Each number is 500 + 25 x the weight over the matrix's rms, rounded and kept within 0 to 999. Layers, rows and columns count from 0. Numbers have three digits each.

# up: layer 14 MLP up, 1280x256, rms 0.236, rows 9-61, columns 128-255
# down: layer 14 MLP down (transposed), 1280x256, rms 0.112, rows 9-60, columns 128-255
up9:484490483476489532545461508517509463532553495520514482503485479486500477510468483490437551469527528471517484436496488488436555518485517488494502521533520503505492486507480536480472476523506490438542482510479468494493506498502474484469512503514485535514528502459529512509504474473496461495477464523506499482518476493511500498499491499559536466520503513473488515515512478539514515499489
down9:538538494490492451481540525487483549482507525493503494542492509489501522506536515502497459503499521503488524506501477496509495487458459463481514468490514503493538478475498523497472525509472499488450511481508502519502463511511553527454466544474544471501495480509541546538520501539510548533527508549454512517513479447485488497488469506439515496476507465496521526492514502531515488522517
up10:482500482486486532502510506521485493513479514500456521507559528522502505436504507545462502540517495498508478487485592486502526538515488477512539504515514466521480519497480496507506505460476502484509484506514502522492519516500458538542533498503487476520535483505515498506495479496471485468498534485486564517479511457520529505490462516457497472519500496525484542475506506498495480491502
down10:514530532510513486507513500500492522536499467497496450507495476505531499519499490510524520475521456529499480498493465450514476505512527553531501481489458493445488499453504491501476522506525439553473502485479507578528444473492505498496530498503481533495511529512489523469514530485548496491513497558526477473518525502519539499534573526477509476521463481498520504528526526492481516523499
up11:481532509463536524507505500408428484496544545496478521494485527528507518490494485491500455497502496487516510459513488524490539522486448550471484500488488476502512483506496438506518540501507509483501494472482471513510501496463455517491475516489513518499494538493484502525541464518484545486495531536520501488498472500474444449474458452500524488502445510476540498478537484502475553527590
down11:512508477477481472416506525496520509516454518487489479485475506478505496524517467512548478525519530509506514452448488535506501482520534458525532507473505516484457552460521519473516474499509521527491467542513492466459485455528444527507513460485501486492488463472502497477501531511487524508503484466522456520533505503484454506521509505493490493497507484495493485479453496463527475495527
up12:500519468488497503507458498493484509537473489467472507529478478460536494479509510472522508530474495507523430500507502530485463528493507524527477498493450499459496483503514537482514465495481564580509541532529493564517451496518462459528440505509477473525536533502513477516499469472492471501494492510546536519509494506495515512478484518484497486501480499517519496498487543504471513525505
down12:505505444497509519558484516521483485534523517472474506523491497496482513503506497503461512492459496522489488487518477531470483490494490524488448478484528499547487491496487497552481494497498506539489498495486501491502515491515483527460494457493486507500475485525497518497510462531448506532511521491499504510576487484518452515537509518451457474483503480500531489463490488538514479532514
up13:475514533464505463498466529562469497501496503458505490512504451483489515479502497516509448493510498484521478480486505478492507504531533468537502480491512527588511515494508512505541510511490501522507567498512523489541569522442504477493497471518440488513512464480529518489535477524561474501471513461460524475510510549547507481492516477472518495507506477511477455498512494528488466492515
down13:522538453510566469498488467530499536508487505461484523517500505522479532481481527530542459493486499459521540521510515492495484486473475516527522505496506506485523476488507529493486503571467515514489479482480467519456503493523474446485453472523488532533528512509507474451490501489521481492531512508525518510535509509473503478496521512485539457486469479504520449449527469487529453454482
up14:503484529536492471545488511556482485485488493534540461487533500446457532482544510509473508483527538556506479552482496544506536513490519494505502501526522491442517496503454481471479491473453503508555495532479509490526522477480504532489493528490497473545489474448489506497488479511492538467464470506481453515476464466491500526466512513498493495505449471467494512500501547488512509513491
down14:528485526493485510500504498450472505508499484488443475446464512489532489485507487517484508493517509496494477470509465490453530478545481476477481495487464464521463486511481541511499479515511510496502471492510485501501485525525547474474474522471515490445504546521484512491489543444506464488525547508523535489548516544538487487475487502505490550471536493520477515490494500507518520469467
up15:484478474497546479490471496480504483490510473483461522486491504517516508501501516480453534477541517463526451524522563511509481445548481483522486514527508586474525488491519499477540503484487478517537494512480515496452525505509429445480501508536514508500494522500515486462521477540547514488531490501515530506438458485468463480512469484493478491490462463501513516503496504455497505516481
down15:545497478486503498514526496505535532532467530511541476510478496484540473564528491529554501490514494512482498517523518531528487500485463504519542506509493502472503496524489514477489513529488515498486493511490485534466487518469485523470504502508519489452481529469455464489490484528531499497531508514509439523543493529487498484554467466505534509504524505524467495449493470523494509471477
up16:476442516484494509504496484512554508519509514533522500483478517498442528457472477517530511515513522509505487478477480440491537516514486462461485486525497484469518506487556518490496469509445534492494504551520497497474506511572466505489482486483520482527517547505482486507496519475472481463506483496509503516484491553477488486487520495499456503551507479512536484545537521507521518487496
down16:501529514488500474495501487513513486488490478495490483523498510494509517522516521488486486480512494538528551499488522445520504490432547473550503506457512456510524548498526512525511497487505482449484520478473518495443468468494513513492474450493484542483508514502505496516497465475495502528488515515542511506488518498491495517540510529516472518494518526470507534483462485478477476497511
up17:532532526502517514479509442505510485517512504487511516476479521503501509487483519530510494510485505486472547527536508504478493500519469542493512502506481512510484471487461528474485502485478510495478441525487541528538500498475465504508541459511508498537487485461516499503468509530448507467534484527502506481531520482491474485489519486505509503536486498531504564526495482475489489519511
down17:500505524487486478507469508515504545485498520488483489456495481495500480535529535527523493491516489490554497550455525448505475518527501530492483491483471533489469514511507452482514490504477487494505522462510513499489504463476468504535512513510476491502540504530520518463498485506457490539488473487498461494499538504497489492512476517506465457519518528534519493477495521478511512524509
up18:499536505524467512538490488506452502489508491532470495535503542477494477469538453462456497507520476465531493463483538472488461481512514491501465455525534499510488482514446492456518502506500472494518499509521500510498519522500515545520517498498441497508495517516504472477546501538543493509489522473533497502435544530519492463482474506488481478501503470471507496549514481496500489503500
down18:475467509485527509505515528474487502478514525467515479488522501523504505484505496486539491501547511473491517507450515490526451488518522480533507532531532507524460496497485508523481520535462488460478502501451513473483486470488494485502540537538533518454534489457516505518520469456495504522535489488501529490547513475499454494552515550462548506524469499530461530527468497493529488494541
up19:518495525474509463489527512475466498490480484487434510537498500525486481513480503494451508460497484492475510498523505501522544497526531506489500512542483476521459518505536490517491513528476471495494509523500510494539512500507499510478497496524470501487537505508490483508510481506538483502506465496477490456550489509487486525466489486455537476510526515489535447490482479501511500485515
down19:501499509510490494514474515452501451514501550530527484482521489470487501488515509529490535479466509478504497504527529504489492536468486483495503514516490477540485482515522478500494516495514504551521465472514517504463499479499460476512485516462493471510458471506504516492494495484539490515528505509506519483492507499468533501498513518520464541457482494520521494504518542508499498524528
up20:466519510485477513521492513489490521511512468531522481515505501557522499526513525487496537497477515496493511515495487498461493524532502511513501510495487538514519517516465523517455515545496562470504477489534504517499507537510446508496510514502495495463494479506507477506519509495470494497509479531504517470492527458469524482482497487502480517490494498498449502511484494490478473511507
down20:513486485507539504520530484509509459493521520483504522503516461488516508466534522467515494489487478489492491455507497514511484490510493521493493472501539503502564516503508515481542501465516466543467542505488515489473512489506519492502492527505463476486503507514494507480490481532523533491495508503501520487521486477514458479522496459487504482502523521472509501541510459520507500486518
up21:496552457512491508478535488522451506529462515478509473523506481491513527468500488524548536524569501502500492542494506442549504540490529467501502539483494464446528517480459504481489535472482499500490498476505524553490464517509518482503483492495505510468535498486489474438463492502490535495490467496534486503475504465480509486567507509532498520528511498540456475495504496468537506469545
down21:480514485485469497505458539533533521455536495524489517508506453533491451516504473517509520485519485465466484496523529480498482552490517562460483502563480472502466524480494492460496531554475476436486486529513495461519491491477499483528497484499542491507493497496491489470516493495456512485499538502539551504502494485511496513501494446504491462533534519488460485498494532510487480479546
up22:490480514486485505491499486555471509500469503527467470542479521561473471450507458538525502510527533505508518500448502473503492515488448572467465484504507508462477486501484490507510485508489534557516483487471468470481454466458518549494492460518490509552508467473515473543491490545481506536515540495485463451489492543491484497461502516541495546519458520488492508487499438521550501544519
down22:480540522498493487481530501513472485552490496495481477494543496523512511499529527504477496486469508515507541473483469494472488450440527558498496482500451510488526477527467490547467503508499505554489507512497487474491502488511484481442557469531531481557560490506467481501497511538554479507474467518515542518519536510521475525498500485532511499474465519486507530461444505504492533535473
up23:456478504489496458528513487493500527537484508481502556515484497520470495516493457492500509484542469487470517482498529520484511522508535490484524482459452503514515475466510528509464527434496498507463516479459522513495524492488478524502504492500497525538514512498487501464523508488505493501537555503482499500466493484487475516462502496514482491499516497461536531542474507473465502483468
down23:511496496501487498461518522472487469509464463532473483498491497469499481489513452519520504519466518528472495462488489474502470514518441491517518448528492514524473538458516506467512553502486514565514541489525532502510459574472511484495535501473483515453472486509488507547451492480519461503516507492478474550519534492486505496517520496538516499476485487511480545492484456481493548506489
up24:498505538514464502508501522493529522480490490482502513478495486512470519502527512514506573481530474521496489528480490525505516502491530533487471521489435505477517504506476506452497497519508481505514471514499465547503494517526493529497494477519563481541492516513449485485529465468552486472470501507520495514511501496487490482516531500513495495476505500517478467517521518507501489495504
down24:534497501494487482512499513541496453481478508553499497533477492466442501508552505518527481477500515464526507414523489509470493446495512456488505505500540485506525500526502505517446490511435471478526452510450525455519529515428527484498437536517480468505499514529496491547438548553479493499483476528492522518523456498468473502493435494530480504537485497484533534519514465465500488518490
up25:507514534514506489481470505511477520526453420531510518493507490507486534525486515478476510511514485514483468520526530426523479526519527528505439517529503509453549515452442581467544471502526518485546541499521560494496524529502512483516483494519493479464466470499460504529476534481515533507502529494482509514470503513443499505524488479468531519512481496473475475486510510514485513538497
down25:465490449538513521507445479493509473496531500528494508506491450518492486497499500491479495515469456466454515548482517492499495502480476486496512489503519485530462468478491492466479501493493484468421517486472497484517501483504502509596483460491512506536527538518474521522485523490527532519532514527510501492506466491536511551491498521516513501509558491478546484522484480497556489467536
up26:523510508503514471509511519479521514464466488506520516522483458523504558550477490478518479491530492528486496499510518496527489510515531489487465463504503491481514481521505461477472496506494551492526460529521505502501480492494511494544483504517513491538520478491481531496497472465505467522469482524520501527463502481489527520500462495512530501497487527487491492511483463520525550514548
down26:468505524497503453492526492492498552522520496500509503493537512473511457490495493494532477511463487493505479458553484508513525468479486516522508480484502502469477518500507487468489527477462484492499492477492530522456483510489466500487531491527464535539513482479527492506484478494506518483503504528482528505466470476517498496517507425507449476497500495494511502490525489500518477526502
up27:438527471492461486537497510469518518490512530497488492515509456496464542515535528514500487451584478434491529517495549506504511499488505480459480562525536488444473506498486450494522459483512463517463467510534514493515491499506435434499444527544490509517483528499520485495486513507518490495501438501502490490491516505494514444519499550460477489490496534547468477496522450480500492491498
down27:485540528483450536526509450454521486462554517485473529554520441505532540474517504490501442524492496470493522563493522528483491511478523474514499554520501520469505481530465474495483486520478470533493494528486535518507552508498518531475467526519478487486478508491525466530494514477512466518462476497508477502504505521493472512502527488477479513520503456503501503498504475474477477488449
up28:514486501512516531536501491483483462484443505536496496455511486537498513549523517486483472502482513465506532490493538449503509475500493492422508553511460513520505516472491465452508484527523556548526488513516502552491513494509541518496489516491410500514504562502466444524488484521436507504473505487470514524514505446492504523470502549484471437501463483531483506503474499512508524495441
down28:517476483481510525491495459481497482490492471496499521450473533519521474475483480531506507494484468461538507507521518513500529506514453457539510518491536484502519478513527488466520540503476482526468508525489514484528522507490495515502466485528472513478482505484517540477478468460488593493457493500508462500549449501462539518518483466505500513488506480515437496507480439533542492478511
up29:509517520520502527482500519498470503509513468491517461495467500517466497463490530522514520524568483470493514477510542458474496493460510481481521539497501472443544533474454457521509520529480505479474478458464503489474487520500490512506482482514518513461474481467524496491522458484492447479460477534524478487512501517541513501493485505473520493472514457521536514473445518539500531539507
down29:509480437530459506516414556493468513505513530466456502500462478528506517491487499522508472541475490459516509503512508482535483518499515499483498479496485481536496494542513525480495507518500499491516532516515471504518542497465504498458533512497460465492511487545459530513498480481494483516508445450515495499517473487501523490531478487496541499502481521519526484485493489481478541547476
up30:485514497518503515503548522489485454516434480504497546525494495485478481535544482512514519472534489530494542452470525513514512482511511528510481464494520506500482475497529503528478502473458490517501511536511540487533507459523497480527488488541518500505500470498514501493496494473451487536543468533518512501533510499518481498540510457487495530516473476535523483526497501553525498501539
down30:553525501478490526533486493462458509466508542497471494542489470541495558492525500516512465527489544502525513398492457516455493479514477494501502504522509518467480548513458522466512492503525504527503519476497444517461469537519529522519452503501489505477485484490537491478539512494493477480487485498501550476485488514491529524469460500507474467520534511428479505489517453518471500482494
up31:451504504497496539470499505519499491489489504503472481538538468486525484501493485466482532477484514476490461518451523494451506498467499512513507528534551522494484456516491485490513495483489532498475513542531437470472483508498515475469538466506506503477508471496474485528480540500556538482519493485492481452456533480500558485556449520533485454503487484492502486535470516519515531519507
down31:528533501517509478499438522479497523470513525518532517509515465553482479499526453500545541508510495502537492457485461466550512514509496479491506510533566507518522477534483491478465513465516528543511492514483494563479541454508476472521468501500518528539522507527521536515487518507494492481537477415467486550535480539461475512510477473499526498477456511541480497477490489503522487506544
up32:494476463508461537495499512499500550500534534476524509498482516489465506471527507502507480521506457553484513457504475497524508464492492536511483537507535481539479515550495493510499500510516489487503493505497450484537486513500494483478510489501519523462513463503483510476548499485480475479480546470482520518524514482484534511501459556518474503457514488487503551542502442543486492509520
down32:527500498510497515552486497522481493476462496514437474505530477465529514499502516500498485480536532477471528501471546493528510491497518509494494505499539481499539516495488512469495526471522488478482554538476492494499511479493513505523503456508483494508521503479493472472497477486490556542488491517509500489492483521523446532495502498441462518484520521507524480516493557538494495514481
up33:504488510479480540547462531512503545520499521513489504535500479517506479510461487517517506529504474503490496521499532440531489513515505413450458500563511488484490526510465482492489444483514502461500469482472489454511528482446481509523534493495460507553548485495499544502493488520461532506523508496523543483502481487533497520473507519488457513552508484522482542525484526525529507550483
down33:527503484530494526495554516500560558495558519472465502517510495447452509490476517491501504520512529510484502562479497501507487496495469515501493486550482514471510564516469490494499504501470500523523517528538541530501476510492497488505514513427551443489502543528522506511531467449478460510497480473483470504475445473488514511475491493534463519487518543504473476469535483483516501526483
up34:502457489523487510497496545507517517492497509478507470462486521475534491514484460477506526514544472530457503455489497518493455499521500517475506498500496505500509513514514549513468535531507503538540510457551447463489488516490497478546496486500490528522479528513529474524483478484497463466549479479518496505522497519554476452472529481489481468507531477516483482483508481531513487538477
down34:479537518484475489468500510489488466485474484490531537511532516508523475491503520511460495490510503495511493505510482478499493528490492496538509473459495490473476519462477504488501521488516486436499511513477523515534507507517529460502509472529540492507506460484463509503532514511534462545473493480495536457527527443467482522498475520524531518514486503462484502524483462519490513474473
up35:500520530520543514511489516467520468493502515515482533512503508506535505510532464488497482481517491494507494476533483494457534490494530532480552481530500510451461540490515535533505480535503521482501506513516485475504496484526477507497525525494479489492504517525526477507483525483527505504543492513478501437469510511523491486505530505519510491507488471502480535498498503509500508492477
down35:502512493482468504477492503495503463509487519465513479471488501489482535518531504518496561499491480505518473512482516492510538456503446501498448488500497517505502470517476493482516489458499510536485501498485518522487499488465523522544482490543510518481514503518503525491515496513514495524531540497510504516541509486491468500521503502474494488535519487480494494511497518471491527513483
up36:477480499480495495515498501523516465544483526526556512494540494520479463522478487489473496528529489499520467507506519466520503491495526524484498557531475456522495510499466488514472524487505499527470503487494504521481493487523523483484491559477497478478541489539548463449506527496511514543501516504463542447526499510484534549479495464511499498485535537507511511496502505482513482468477
down36:482501538485467474472493469461494459506498532495508532508469513518511461513513506500489481494532522531526473566478559480472487505502509493495482500494496498507478495506497473502533485518512458526489467509466505521538467479469508532505473493536526526504464498494501499483495468493520526522499471514491500519486497465494555522516472479498471465525514493517483523505519469503514487497463
up37:525480526504504545507517493497528481465495500476506516528520479507486503523470505524488501492509529494505493531462522513492524501496440486515509491512509475491542463517522477496488519480539474536514510542506450483512473537494486448457510495520458461525496504470488442476525493462510495472461533528553492509516500512482529499482493494513501507494492503500453492511447492528535520474514
down37:515528526465463476521483540493501411565510517544475543537489510535499498484483460469460525487479477464484453493525513477537523505495511472516515496497448505509495481507536525495517479501486517537539515537519474528474479473480459486502520544500543491539489507492490514512515531539482474503500530544497498511455523468504515559542504535484524504480469487516499480490504479480489513524529
up38:470503525497499533468536497488466506545523495519460483507516518472499502503500475487496504498525501497464529504480487502452497489478529489536480508444531532446473506515483503527521535482493496542519530455505525539507487487501486497530520468489516462520508468483503486497488540506502539439487523541507475500501499447494534510548481515463512520491488493498502495496537469532489543538494
down38:485497497476531516533525521514480525516477473510489490528510480507517462502502531510468494520530516541501462579503508492514518561500499513474517539481500463514526537487521485511494524503498488485482531472497505495544478507534488522478530508495510497494496494521535489486517489440472516497480497499476524517507479504475533540486527504496509535481478487507533509488520510521532466510473
up39:485480518475474505499506478501456533542475486508530515500463489487473496499469502489488489511511520532530474504500505523498538468502507563468492525524502471490519449541435465509526503506491477519477494521541480494488489482534474486479516501467564457546468503525551512492524488538507479464496502512559516547536507498494485489498514558533485507480540516481488501507553492500529503473523
down39:503509521477520508464480510481520505512528508529515478500493500447531519528519488510517485477477537474509510478471440504514476513462559520497508484515485534512506507499503496460479503509496491506518533518507510493493498517485536514487468510502486479480509517492450504525533488523464515502506501451508494515442510513477507458493472527518508525445462509492492524492495511511517515485468
up40:500524530487503491500488511499522516490509503514477460471474540520497484507432520534478525532509524533505499517464548497515459496511483566503499521505515537499498549523485482464497480553509522503514485487520480508470514497513466507530441475462507468473508519488462517502500536469472531489493460461513507451519478462503540458519464498512488488503550454528548492479552506506510544515513
down40:462503511517531487527492526550541475517456453523497466525533499533500536477509510515488499457499461520485556486480466513479452517535500502489555505500530521444498531511513495501497483456536548467491519520489502500505521514482516520511503487501502550453497497517505456465484537483503522486518506523486450510484486515481485452482464495492513509536592483536561517498474479530503543491498
up41:460482491492501505505502524454494448477516467477505516542492458503517477470493499486488556504525466464548518498535494524519473527457487498484475503522491509458488462479514465495483497483496510490475518523466543476511483539493512523507502540450514510501486480492461537503562507478499499439482532519510544539543507544490467495503488483481449491469501462497470533525484502538502479496479
down41:480458481538503509458510466500518465548500507479467539504543478468528509531510485500510524506464493505496489508465508491501519484497518509554481532541525477540496541504509519535507536495513488478515470498480500493513481506490493534487544503496466517459512446479523490495528500487477511500471499505488502519471456529502511502501484493508514501484499512482516498511503480507491510499485
up42:534471552469538505492506534521500502487494472497474461554512510478513485514480491474496515531534511448518486535482503508484512480508478495507514496480491537486442505493483516459486468490479496495501496472428494512444477513418537486467464522497527516506480520496501484531471479512484518479497457505545515536500515505450507506488476494516503479509470507538485508493483462532519553507503
down42:514482484495504534485504523548464518547502485508433531499536488517523515515532484519471477513532478480471511504488538523559507461508489514485483489486518494522492484462555538547480507484539492521486509484431447489511540510490515502520512503518479476483494447549483481502522502521494508482446514509487465528487487478508442502441499506507503558476498461467504443485511572484458513484487
up43:502517472519541542485482461522500484477489496461480491559524509490561501533550476494503463444479501507536517484499540488493521528525487532464508508495485461499475490502507453516494506555523526502506472538503488518527501481508472469529508485499493525531524468527485463467525498510472517444488473506461483511522486489510507491513498495468530498504478481479514544517469467484491548450477
down43:442458534471515530496529509487464515472475513485525526462494513485515482518491511490539495508485528523500501508499499501483544542554493512496488512471510510524543528485495521476480531476474492527494491508513497512512467479538494523471483503527488506515520449530480510511496537502502522513513480536493509531502527479463557497474526470508470483536535466528498492473483564473493480507489
up44:492468527467508524519487514526485504535504477521471473525500520473489502483507482533519489500530524516508506479497501523481489517482519548513448525480507527552476480459517496538519461487533455485531478517504512493526505493472503464497517493517522490496511477500498486494483476477496511483503493524467523470526488485492505486511513493529516482492544539483514511540504470483473494508523
down44:501512472511522491518484482482497516492509493478501493467535469519519510497482527515481452514517428469468518457486482517486536500466557497491506528545503486484488493530517527481498544508502527479467478536483499506457500491468502514502504499496500508473512505510516486490474487482496490471512508455508456505456469510493474524493498516519496567473525486450504480499526566523480524489525
up45:509504511471455510487482533515521486507499482481505487578489476508481512487498547460492495490509562499411525572461512449495462487509524554467440467549511505529502478517497469505530513485510501482525495474512503488496511447488528482496493550528499490514509459515523506505497516512507471464530499560502505484439554479495472509493487517504451536510505488483487487502540474511481492553452
down45:525516506506500544430538555491454560485493519549554494447508503500499472516539483477537487519480515521512502529497508493547545509499455482480510501489458507475497506485493473488521509487484501525509488527468481504522511512518467493465498543505508470503507495511466479505483546488479496503527509470481477582485470568489499499494485481516468526490524531470477498449473458468513523475535
up46:506485520488453502517461493419510461542520488482539516473483494558489527470497529480496496454569520524499521475509555475536527516503488523478515486508501489485531473479508503503509531482522498480517466499480432514503493503526512494505514513516517558488498512488488486487509477521508505490516481481485527456508529517552485520545524511461535471496532491450520473481497475514513454512519
down46:538536476523483450535525503511489488486520497550541566506440467490542539518487498509503469515432492496525519534526493527474438521477487499508525475508465513507483505502484535482508475523511469505518477481528504569500486520506540462541516500492493456519483464497475504485485472501482498488510460497499495488521511528488467520536505502495513469476519527424452507500456528548512469495548
up47:506453520526439522549496507530495479472466486498460497474503536482525538516496517544480456536500518531490516465454492484539502506512490517490499501537536521489512504472497544512498508515483519514490494427503524509449484550486534490492469503531460442507471488469550533538520463469513516533536519535505515534450453495458509472513485509518490497485457435502519483485476466510467504537465
down47:517515503504453481527513488531515480507465497522471508496523538461500499503555510488491468509522521511535523464530500464523501481490517475514522486470480502507500514463475481523488558508474470503461494494439521497486480481506478491500511492500533524505524526497496485462504477542464500472483507507565511485508479471540480507520523474482484515492513500522502457483511563519507502510491
up48:451478576510545477521488498467450486431526455517470501544506487508556524486484491487463513476503460602495481477499474488500446547500520520478464544463515505474480475503510482462488517461515549496493494490490524462515536487499505497542500546544532476526501512491501514514494480470506525531460428480504549504470499537522488541476432455504458509528492459477505537533507485522496498497524
down48:518513507504506442518493451503543529455502478513471496521508499510498529495493479493504474477503480499508463446555528454536465506494529549540475503500494518445490509513547504492472477483476484521510474487498515525485520462502464521484541481500517515526496491489497504507499488496488486504469520473529516541483517560548495508503508454484484481499456503493477518512500453492509486505486
up49:545464486505515439471514517462494504476508485476548479489492492482480495510544485527502478464501485527500502479479528493529506504495500503476474507503477490518472476483449471493472535459494531480497490545466475531506447511532499513517492511504518484492507552478474494518516489488538556508530480498485470527479465584521533514494483490468552506494498509527449508487513472515502501502499
down49:481520520445517503518432488506514545460514521503464511470529523500501488463528520484509455472495490530537490528496508498479502529505503524525484486501494508512468452493482480501465510501476517517518495478520473471551501520505484513499524537482538515465486502522475469497511473516525474497482483518507452517573477479530465470527496454554517517518521481506469503462499490530527485530508
up50:533510524498479446499480522525470531478491462520480479528502540500491502486506465517517501517510495495501546480516513486517515499480484475461489454452490500464517503451493498477499524462468510488486497464538487487518511452507496492470472469502476481528514503509501531465468508527491488496522520486491485457487519466475489520514506549539504456496493516482473527533493499489526539502523
down50:472525533512513491485512506530485556514450511517480497514509540501494471527527488498457486458493524513515479438495534499495514542502497515490467530520479486511517491504499549526531495520503528478488497527488484489496524482478505493471514520493550540517475493471502454482530491494472466542522465483475512492547524515495508504528505501477481496517526484485505502488506511533485475499498
up51:492522543481507525509506511509494486508489447520504483503475490479484519508519475492514501472522526490484478512483475469506453523451475504515531542483514533499493509516504496488497511487506483469498494484493505536508524495504526526505503508512512456531460501518510487482486450479558531534481492511495463485509473492506482511512498504505481554481485502488508530557502514526501518502474
down51:490487465489480530441478477528521496508489509484513534489492489562483453513510524504518506500543524461527483493532502512475478437554505490494482525504487530490505499516469530530486511523453523481516504525503509484544505488507497473488490486529502527472507514527479514520516516489438459475487508441531518511493544513459502468489485499494464504481547465461538489488534497447522543490523
up52:485460488451514509473568467514518505482495496486478494499470522480457508529472530513470544496499454516496474512494467476522565473475493514463465475471458468494503531489498482546485483481517520500491525473492492534504504483534542464465507489509506547539497521526527478485517512521562545474474507503518505536519499501510512509497529477475484508516476436465514562499488516493512494524506
down52:515474510535465461519520520491524478438494512506465520552503478497515521528503502461474486489515531537450506462528525542486502507530458484500510501514493522464481464492557519502478482492431513532494536495525520485495540519520517474513499489490475516507527532463501507540523501502486509486520489517476512506467469518478497519512429492520526505508461490505539491475510506507452507469506
up53:476471505473505490515495464487484421498436467529496540505483496518549505468503503476521493517525522503439458503515487515495531454512500518514492467473496467480503530455471460518527510482488515468531512508534531526487476490540526559480509560512490519502494487503527501505486528501514534483496520503505494509473532515497519491524497502471509507481486549486566520474534441487488521500488
down53:514477501538502474514468501519514538487492506491539513478504426462494514557521544501515500487495501515513552481539497526470532503511512483514481523534500497514500515503535492482513504471526500449478538513476469490464511553506493494476544456539477496483480520478533540535511534481529530539522471475488481474532468470494545557470523516501461502456503516464505491551528516515488485481505
up54:441487485491533509549529492461520483436479453507447511500583491472499495504502482502474513528505499582546510483522512494474484490513489516489421522494458514497517461511479468467511529530499533529526486508484540492509546489485476488514498530522539523506520472498507489592505502516477471511482472489514546513504530480519526508501522439514444515511499525509468541496507443520467500501557
down54:505480551469510487521519484494503486495493500529496514479524496521517533490499510504523495485510486500518522411505511485478487526486523496505494532482497505470534508523500475494445538510488488513472430527450551537500506495505506495479505448518472503488520529470496539507544480518492504494457486505519546526483531518523535508458482479488479491464476451473502511478479497471479445520495
up55:501507513497479510476507504534545535482502496491480481501549461491478521493534517485521535499498497527468506480517527517489497483478501498524467526483498504471497511545497489511478509500524524527531557500458459503482564451511523523502536535485530475495474510518469518474488468508506499515507485477490474513493496501478529499499480484505493563457488468505428503474558494510502471492488
down55:525488524459516525535496454493537541489521481500461467502487500494496504512544502465487488522513519488512499513505499516488534495501509480519487488522448514492484479537463507493511497478488497500488490477489494525514502524504534494547521508526486470554497507507462485467480517504532476495451495526542517503500538463492499529512552543470489461470507508492474530491557453513496533483480
up56:479525489492519503510501487490531505475458496514487492545502502466488534516492503451514521525525503478504488564473509546517463479490496547534478518536497519476488551504488498504511484476528528492492514506494518519460462467500532454445477536493500473518499504500511503437476456519505551508476500452514537538531481536506516499479524533480469492487493509555495521495471474538486508498526
down56:521515476514472525508488511520477518490558523550531502515407492466512482531507464512500504529494470493504478489482521497551505506497527498560485468482502479525545527530591528549489480526467547495504444480471479491495503485499530503490510532516499482487547461503463520453543463468487496460478518486498501506451474498497530501522500514519467496513472533496478519507516483518475474483450
up57:536530476507570514494480501530511483505532492536474476463486523505462485447462476484520488487493518477485499478449506528478510514466486498512478520512524473479500494477450506534519507512512495485474460502502485481515468486479480499505492507467483510483481523519493522488502552549503518507478554487497491521486460510479524471507495475503486518522521484504491528531485464550511548538506
down57:504463491480488497500530484503488505532507476520509508518490510508537496546512530539462520535528507520516445509488475519541546493479539555490524515472494477521495523491514475506518446535493497520478508478520521515529509510518503523450479504516508474471529507497519516515521470487464498451511496483471466516481524505523546526498548503523505491500460515507505497521495509500487516516467
up58:478512512561494541508532488481495475508502478489477472469489519478488469514504520461506498509497507522540458533487521518523541496506554483492507507536488522523472524507512512485525536522468495481441486490445498490501479529548476501516506430469508516528528516513468507487452508456505490489525506481558477534507513484498483474503520529498470557466432510522482491494518517497494514472511
down58:477469489520516471475510558509472474519490528475459500534546460521482510514501472472499513520483512521542502564524520512475469522518504488459468469457476481433509499510479474530546526536461549535506497520456485511522521483479481518489452502494475449529500476514537485482492474441484524530525504539424473469496501477471499442510495506519497504471512546503515491484510445471463493491515
up59:533547561483549524518494470457515507488519512450501463498513475505500524467494497472516529515491562489535500484449539550497509499481513452475521522544506474497485509494538477473495531520539514486488499477476476476479463525473521516505497515490482496499483496526487506533514525544512499452497498495499542510472498492534537509547492504570508513518466464469480513495507442528501520515479
down59:505445481486502516562485534499499545518520482534498518479468539489472487506518492540515534473488462479470564524506512487481515465497531486513503474525485506514504482533506510471490487426523478526494500520511487489479520493487474521540463504504472510473480521492541458513508461482466522496500523522519480493474489502470492528473497485499488504503460532493488492510507533478474494482475
up60:491487486442505555537465489529508495508468466494498533505462456498532503486506498468555531507505457532485488472498525488509458535505533541486487490488517539522428504510543474515506505493481528515435515541506550514569498533533477475497459532468491501487492536413468490511507497498494483469500490452519473470494560510494472491502526452552477496556523487509483491547494485488424528508515
down60:494478499524490497471541496519536449562504498446515501500509467516481502540473538508493533461467418501525491457433459557478482499437476503490501508524457501466492574516494468489482510454462472509441490464474495472528494527466568465506503540493477464533494531464476548516550473584457484509482542467506427441476495549478513469457501447494539494507475493474476504533486507492467462571500
up61:510496528444476512489500476508561496526464489493511488520456504507470452502501477471519516483503533474506494502510547536525476470476502453503508488502511484508466496507502490496461508476507502522450517484511494498534538483495487499526484520495481525483478479516482541496525479503487493468454445499491469493516531462513513529450484484482510545509520484500558540524501473467491488512525